{"n_kv_head": 4, "d_mlp": 1024, "positions": "learned", "attn_scale": 0.177, "parallel_block": false, "extras": ["capped logits"], "init_std_qkv": 0.0442, "optimizer": "muon_variant", "warmup_steps": 200, "doc_mask": true, "steps": 9296, "dataset": "wikipedia_en"}
Each number is 128 + 24 x the weight over its row's rms, rounded and kept within 0 to 255. Layers, rows and columns count from 0. The size above them is the row's rms in percent of the matrix's.

# layer 15 MLP down (transposed), 1024x128, rms 0.354, rows 219-231, columns 0-127
size [ 93 107 122  85  94 104  76 101  89  94 104 115  96]
[[115  94 104 129 105 134 137 126 131 105 101 147 122 121 157 113 152 161  71 128 164 123 165 134 153 153 144 103 160 159 129 129 108  87 102 134 120 126 127 134 138 138 133 103 116 160  93 134 150 127 154  89 159 155 110 183 109  97 111 107 139 121 134 148 156 136 136 135 184 105 162 132 119 145 134 182 180 122 122 177 119 162 122 114 129 136 147 116 116 163 112 133  70 124 133 106 114 208 132 127 126  92 124 155 120  94 108 109 133  96 117 151 141 105 150 147 121 139 117 157 120 144 146  96 115 160 120 115]
 [168 124 139  84 141 127  78 123 150  63 133 106 131 114  89  88 168 108  99 109 126 120 108 136 148 138 129 104 135 109 139 130 102 128 110 133 145 134 140 109 155 111 125 147 110 106 121 138 105 142 149 133 136 156 134 106 131  52  99 123 153 123 130 162 167 135 120 102 160 127 104 118 138 132  95  75  93 117 192 145  91 183 165 111 151 136 115 119  81 136 120 120 132 124 129 138 160  74 131 131 119 125 137 175 126 132 141 140 164 139 117 168 149 146  94 139 103 157 121 143 139 136 104 123 111 116 144 123]
 [139 119 161 159 184 179 149 124 103 146  75 104 110 153 115 120 120 116 138 154 151 115 110 155  83 126 156  90  79 141 108 109 108 104 124 125 130 134 156 125 150 119 101 155 113 147 141 123 133 159 142 143 101 136 138 118 107 116 111  98  90 151 142 151 130 130 144  74  76 156 116 145  82 125 119 159 166 118 128 163 151 136 108 133 152 132 140 116 114 120 123 112 128 170  88  84 144 110 129 149 168 124 102 161 157 102 164 158 154 126 108  96 115 105 151 113 149  94 103 130 127 117  98 118  96 134 128  94]
 [136 149 165  87  81 142 124 110 114  96 103  86 130  97 161 101 154 124 155 114 123 100 126 167 111 100 131 160 144 134 135 132 133 119 162 114 154 165 126  98 115 146 171 105 129 125 154 124 103 148 102  96 119 121 114 121 131  86 100 122 114 109 123 136 108  97 140 150 175 107 165 133 158 127  94 108 135 120 169 158 105 110 105 124 140 176 166 117 103 137  91 125 111 134 103 157 133 124 132 116 177 150  86 130 104 141 103 110  98 184 149 162 113 134 167  93 124 146 137 129 123 137 139 110 127 178 139 163]
 [119 109 135 133 165 150 167 139 104 140 133  92 112 138 103 110  87 149 152 104  95 153 136 142 121 125 112 149 169 137  92 110 175 123 123 117  92 162 149 145 101 140 115 131 122 185 125  95  97  85  94 128 144 139 107 144 118 112 128 103 107 169 133 165 107 161 133  98 186 145 101  79 132 109 114 123 140 142 141 124 108 114 152 133 117 106 134 149 121 127  88 137  84 165 163 102 129  99 121 153 174 100 162 155 131 122 128 135 147 129 138 128 116 141 199 109 131  81 134 114 135 139 116  99 127 117 130 111]
 [106 134 140 150 145 112 120  85 103 119 117 144 119 131 152  68  90 139 116 153  80 109 122 150 135 160 129  87  86 131 129 149 180 132 148 124 131  75 156  76 123 105 124 138 121 126 118 114 158 102 150  98 162 125 149 116 103 123 111 100 148 103 116 122 149 154 121 109 147 123 136 110 133 149 135 100  87 146  85 105 118 117 131 101 153 117 172 114 146  84 127  88 178 157 119 131 102 150 127 133 113 120 147 124 130 120 105  69 145 124 117  87  87 115 155 136 149 100 150 186 160 130 136 120 119 134 120 137]
 [126 169 136 121 144 113 143 102 118  94 160 148 130 161 119 130 140 121 120  89 144 132 141 123 140 153 150 137 142 111 148 134  76 177 114 122  92 113 131 142 141 113  88 153 121 128 161 160 168 129 131 108 164 140 126 139 140 182 107 154 138 107 123 140 109 139 110  71 115 114 121 154 131 152 128 142 157 134 129 112 170 107 111 149 117 129 138 146 156 113  39  96 145  76 138 145 115 104 157  96  85 117  90 140 137 128 119 116 112 137 157 101 164 148 128 129 166 114 161  94 148 119 106  94 100 154 145 130]
 [ 66 166 138 160  97 180 128  93 118 142 103  77 146 139 131  86 142 132 183 147 122 129 114 131 118  98 139 108 131 131 140 109 131 131 118 123 159  78 155  85 125 158 154 128 131 114 125 110 130 165  87  87 128 130 115 100 145 129 102 136 123 111 140 126  82 110 109  96 146 114 152 110 107 158 100 135 132  80 172 108 118 137 115 149 209 137 154 110 105 144 133 151 136 124 129  91 112 115 139 116 129 127  86 136 130 121 157 131 138 146 137 152 153 110 136 113 107 120 101  92 147 112 137  90 157 112 140 147]
 [123 167 161  89 193  93 115 154  51 117 149 136 110 101 164 138 110 151 153 166 101 115  98 111 130 105 142 115 108 121 108 113 102 181 106 153 145 121 167 132 123 167 160 132 118 125 116 111 153 150 152 140 149 110 120 124 100  81 135 117 100 147 118 145 115 135 109 129 172 122 141 129 132 119 171 110 102 159 144  92 161 126 149 125 143 131 145 137 135 141  93 139 123 107 105 136 108 136 170 117 165 114 158 127 139 154 134 183 162 125 117 102 137  80 119 151 106 146 132 172 119 130 105 132 124 138 113 137]
 [121 125 125 122 188 125 141 114 120 122 115 113 184 114  95  94 117 138 155 129 106  98 138 125  51 110 108 154 110 148 171 150 136 109 169 161 136 138 143 124 108 123 111 137 143 116 133 116 134 142 125 128 118 104  99 119 134 107 150 141 172 157 154 160 153 120  95 147 106 126 161 190 140 146  80 129  94 111 137 148 150  91 144 112 145 127  79 118 142  88  88 157 122 120 118 105  93 141 159 110 151 109 170 128  81 162 142 117 143 127 121 131 109 125 111 152 128  97 109 122 141 113  95 166 145 136 122 104]
 [119 149 150 101 131 135 132 146  90  85 137 158 111 122  88 129 109 150 120 113 112 137  67 121  87 117 100  95 128 142 136 115 128 153 125 106 144 159 133 128 142 133 143 173  94 152 132 171 132 157 138 138 143 104 147 157 142 101 128 150 136 122 133 158 105 149 136 136 158 113 114 107 150 147 109 172  98  93 102 142 132 169 134 162 168 144 117 111 150  87 121 168 120  95 134 105 139 135 127 154 129 137 130 176 162 168 174 107 162 156 180 160 157 111 146 159 101  79 118  96 129 136 134 128 130 144  90 129]
 [138  78 151 121 173 114 129 128 105 141 128 149 189 117 127 160 136 113 118  91 173 184 112 128 155 170 109 108 103 147 123 128 129  95 108 120 104 127 140 138  92 114 184  94 105 138 120  92 118 157 132 139 136 140 167 131 124 149 142  90 101  78 154 108 156 113 140  87 108 111 123 139 130 173 151 106 145 169 126 153 145 173 145 112 107 128 122 121 128 132 124 120 119 163 121 152 142 124 152 143 134 130 104 126 131 106 123  82 146 127 129 138 136 149 115  89 151 101  91 159 163 154 112  97 128  76 122 133]
 [132 176 116 112 118 157 155 125  84 132 111 132 172 132 121 106 143 160 165 132 138 117 158 123 139 148 159 166  87 128 121 106 102 134 129 155  98 102 145  98 128 118  98  98 134 148 152 142 115 125 145  99 126 118 151 172 120 109  91 168 142 140 124 127 119 113  91 158  70 144 165 132 136 161 188 167 141 136 134 160 172 142 114 132  73 103 129 112 144 140 115 117 143 162 140 115 134 107 152 106 101 123 147 122 114 130 146 146 118  96 108 100 122  95  96 124 168  92 139 120  89  92 127 152 171 142 133 113]]
# layer 15 MLP up, 1024x128, rms 0.239, rows 220-231, columns 0-127
size [ 99 109  88  99  99  84  91  95 100  93 103  99]
[[159 166  90 150 108 116 139 100 118 165 129  98 153 107 139 139 136 131 164  79 162 117 198 150 126  82 132 118 116 110 139 125 123 188 119 131 155 137 106 110 152  96 106 108 121 120 113 120 134 115  99 147 133 113 112 107 146 120 142  83 157 138 130 149  72  95 125 112 105 143 111 100  95 171 113 132 126 150 115 105 145 158 110 131 136  92 133 106 129 161 150 125 151 122 104 140 133 120 136 163  97  91 117 111  81 150  91 179 100 161 131 134 119 129  70 123 154 131 120 127 118  90 109 136 116 114 114 121]
 [105  85  97 161 140 103 141  88 123 135  89 138 109 123 135  95 133 154 149 105 171 140 121 115 121 122 137  95 126 131  95 119 125 140  87 102 118 117 111 137 138 180 159 112 172 143 115 101 115 103 137 158 152  95 157 129 148 131 109 108 117 149 149 112 111 129 124  98 105 127 134 107 100 127 133 170 112 113 166 150 196 121  97 151 154 172 102 129 111 106 169 124 118 124 164 111 112 115 121 155 140 108 106  85 158  95 134 145 136 122 100 163 133 167 137 139 165 145 118 151  73 142 143 136 125  86 163 142]
 [103 123 124 143 128 131 148 112 134 177 105 123 141 122 136 158 137 118 113 120 133 149 119 113 120 136 134 120 117 154 158 125 130  86 172 145  91 136 127 158 131 117 130 144  91 152 129  99 155 129  82 106 103 179 160 128 110 174 155 117 137 168 149 122 139 146 101 129 123 140 197 150 109 151 146 142 153 121 111 145 151 135 105 141 109 147 168 129 143 120 163 152 143 133 141 140 150 133 172 117  86 127 189 123 178 129 113 160 181 131 113 102 149 119 112 166 119 109 173  93 126 153 120 143 139 155 180 102]
 [134 146 117 120 103 143 145 152  94  96 128 107 104 114 101 133 115 143 103 164 141 125 130 148 150 144 131 109 136  83 162 151 118 128 128  92 148 147 138 161 115 125 113  72 156 146 141 157 135 165 136 145 106  89 152 117 114 101 163 110 137 101 112 143 107 121 129 166 105 135  99 176 162 103 138 164 165 120 105 140 130 151 142 133 170 136  89 150 157 137 127 126  76 109 109 145 121 125  71 161  65 107 113  92 144 156 139 118  74 112 124 129 167 132  95 153 133 173 106 144 136 115 121 131 129 157 121 143]
 [131 149 164 121 109 129 180 132 128 140 135  65 117 121  88 185 126 140 128 126 133 132  85 114 149 109 151 112 116 159 110 132 164 146 103 108 148 139 148 156 138 136 167  99 131 144 146 140 133 153  96 139 137  80  90 136 129 137 128 120 178 118  99 148  71 123 120 129 101 165 139 141 104 120 147 138 122 122 102 123 111 132 149 169 129 131 125 113 123 139 104 181 120 150 122 133 104  79 123 127 114 118 141 113 139  72 163 164  80 135 135 160  89 131  68 134 143  85 110 128 124 113 117  97 128 148 117 114]
 [146 141 161 146 116 142 114 141 115 170  95 141 121 115 100 113 147 174 118 168 140 136 171 142 138 166 105  93 115 141 152 145 165 122 145 148 136 166 171 118 155 140 173 116 116 132 119 115 188 124 134 110 140 130 113  95 117  92 115 109 118 161 119  86 110 173 134 168 141  96 118 125 123 142 146 140  88 112 113 141 113 111 135 158 156 143 145 104 156 143 122 135 169 153 128 123 111 107 124 168 143 110 157 130 120 125 175 150 154 121 132 174 125 160 133  76 147 145 165 135 101 132 136 164  94 149 101  92]
 [122  94 129  94  91 137 176 115 172 103 145  96 124 132 125 125 134 150 113 134 122 101 147 124 158 162 112 152 141 159 103 142 175 125 136 120 100 150 113 124 176  88  86  99 107  98 170 129 120 132 112  85  99 127 141 143 127 135 142 158 133 154 141 117 128 123 141 134 103 167 144 145 122 114 135 146  82 136  74 165 177 130 115 160 113  97 124 131 105 116 164  83 117 109  95 150 155 132 138 145 127 133 128 102 143 114 125 112 108  88 155 115 119 133 116 122 157  95 171 165 107  98 101 135 133 114  67 133]
 [150 135 129 125 127 138 130 142 175 159 125 148 143  96 122 133 116 112 121 145 145 139 134 122 124 117 127 133 152  89 124 155 112 132 121  80 145 123 122 140 112 129 135 133 126 143  88 117  98 120 133 131 110 105 128 145 148 121 105 123 161 155 168  86  78 100 110 168 108 156 123  76 109 113 139 123 143 124  73 156 117 141 112 144 112 159 106 130 117 117 166 152 104  96 122 145  70 140 146 156 108 100 103 102 138 167 126 114 151 125 154  42 110 123 142 157 134 133 128 161 142 149 164 127  93  99 116  54]
 [134 131 135 135 106 124 167 135 109 142 165 155 120 139 143 123 124 114 131 115  73 168 146 118 118 133 160  71 121  84 135 110 104 150 113 120 116 149 177 112 140 110 136 145 138 119 118 168  96 117 124 124 167 144 126 144  87 170 122 129 168 106 126 138 102 137 159 148 130 134 144  89 127 140  95 106 130 132 126  87 104 132  94 159 152 156 164 150 135 152 161 148 184 159 105 132 132 111 100 173 135 122 114 153 109 137 190 174  97 110 129 124 135 161 140 133 116 118 124 143 174 177 136 155 140 128 150 152]
 [113  85 111 130 102 123 110 107 151 117 148 131 138 119 119 169 156 167 125 147 174 132 166 108 126 119 150 156 151 107 128 127 132 138 161  98 105 141 119 157 105 105 143 147 140 107  78 108 164 105 104 119 113 187 120 113 103 129 101 111 126 164 112 112 101 117  86 116 129 122 125 133 131 119 147 129 155 137 184 130 138 136 155  72 114 104 138 168  98 195 118 129 161 155 127 133 122 126  97 123 110 143 151 112 138 127 105 157 127 113 118 121  65 153 139 105 173 118 104  94 162 136 142 145 100 117 177 124]
 [132 177 110 132 127 129 139 123 156 150 122  96 117 153 171 135 115 128 128 155 102  85 128  97 118 117 119 154 178  98 131 149 117 124 165 146 181 133 141 124 117 132  67 147 165 110 120 136 153 149 137 124 121 117 119 111 107 109 123 154 180 127 107 149  79 148 122 154 158 138 122 101 129  93 119 153 123  75 123 140 119  77  82 129 160 115 132 165  81 148 117 125 139 127 142  77  98 124 106 129 120 133 171 115 118 154 170 109 117  94 136 107  99 148 127 139 122 132 127 126 139 111 148 151 151 186 127 103]
 [149 105 121 104 146  73 124 162  96 114 140 111 113 109 136 125 117 113 148 120 213 156 154 139  77 144 107 140 127 113 102 162 169 166 139 108 126 164 101 130 158 108 175 111 134  64 129 104 140 103 115 158 128 156 137 112 113  94 126 124 138 104 126  99 114 102 181 107 125 153 134 124 153 134 123 143 134 124 141 120 110 109 130 122 128 154 129 104  93 144  80 120 108 156 109  87 121 138 135 140 147  98 147 136 106 123 106 103 155 102 128 108  93 134 154 192 156 105 111 123 107 152 135 113 128 123 124 104]]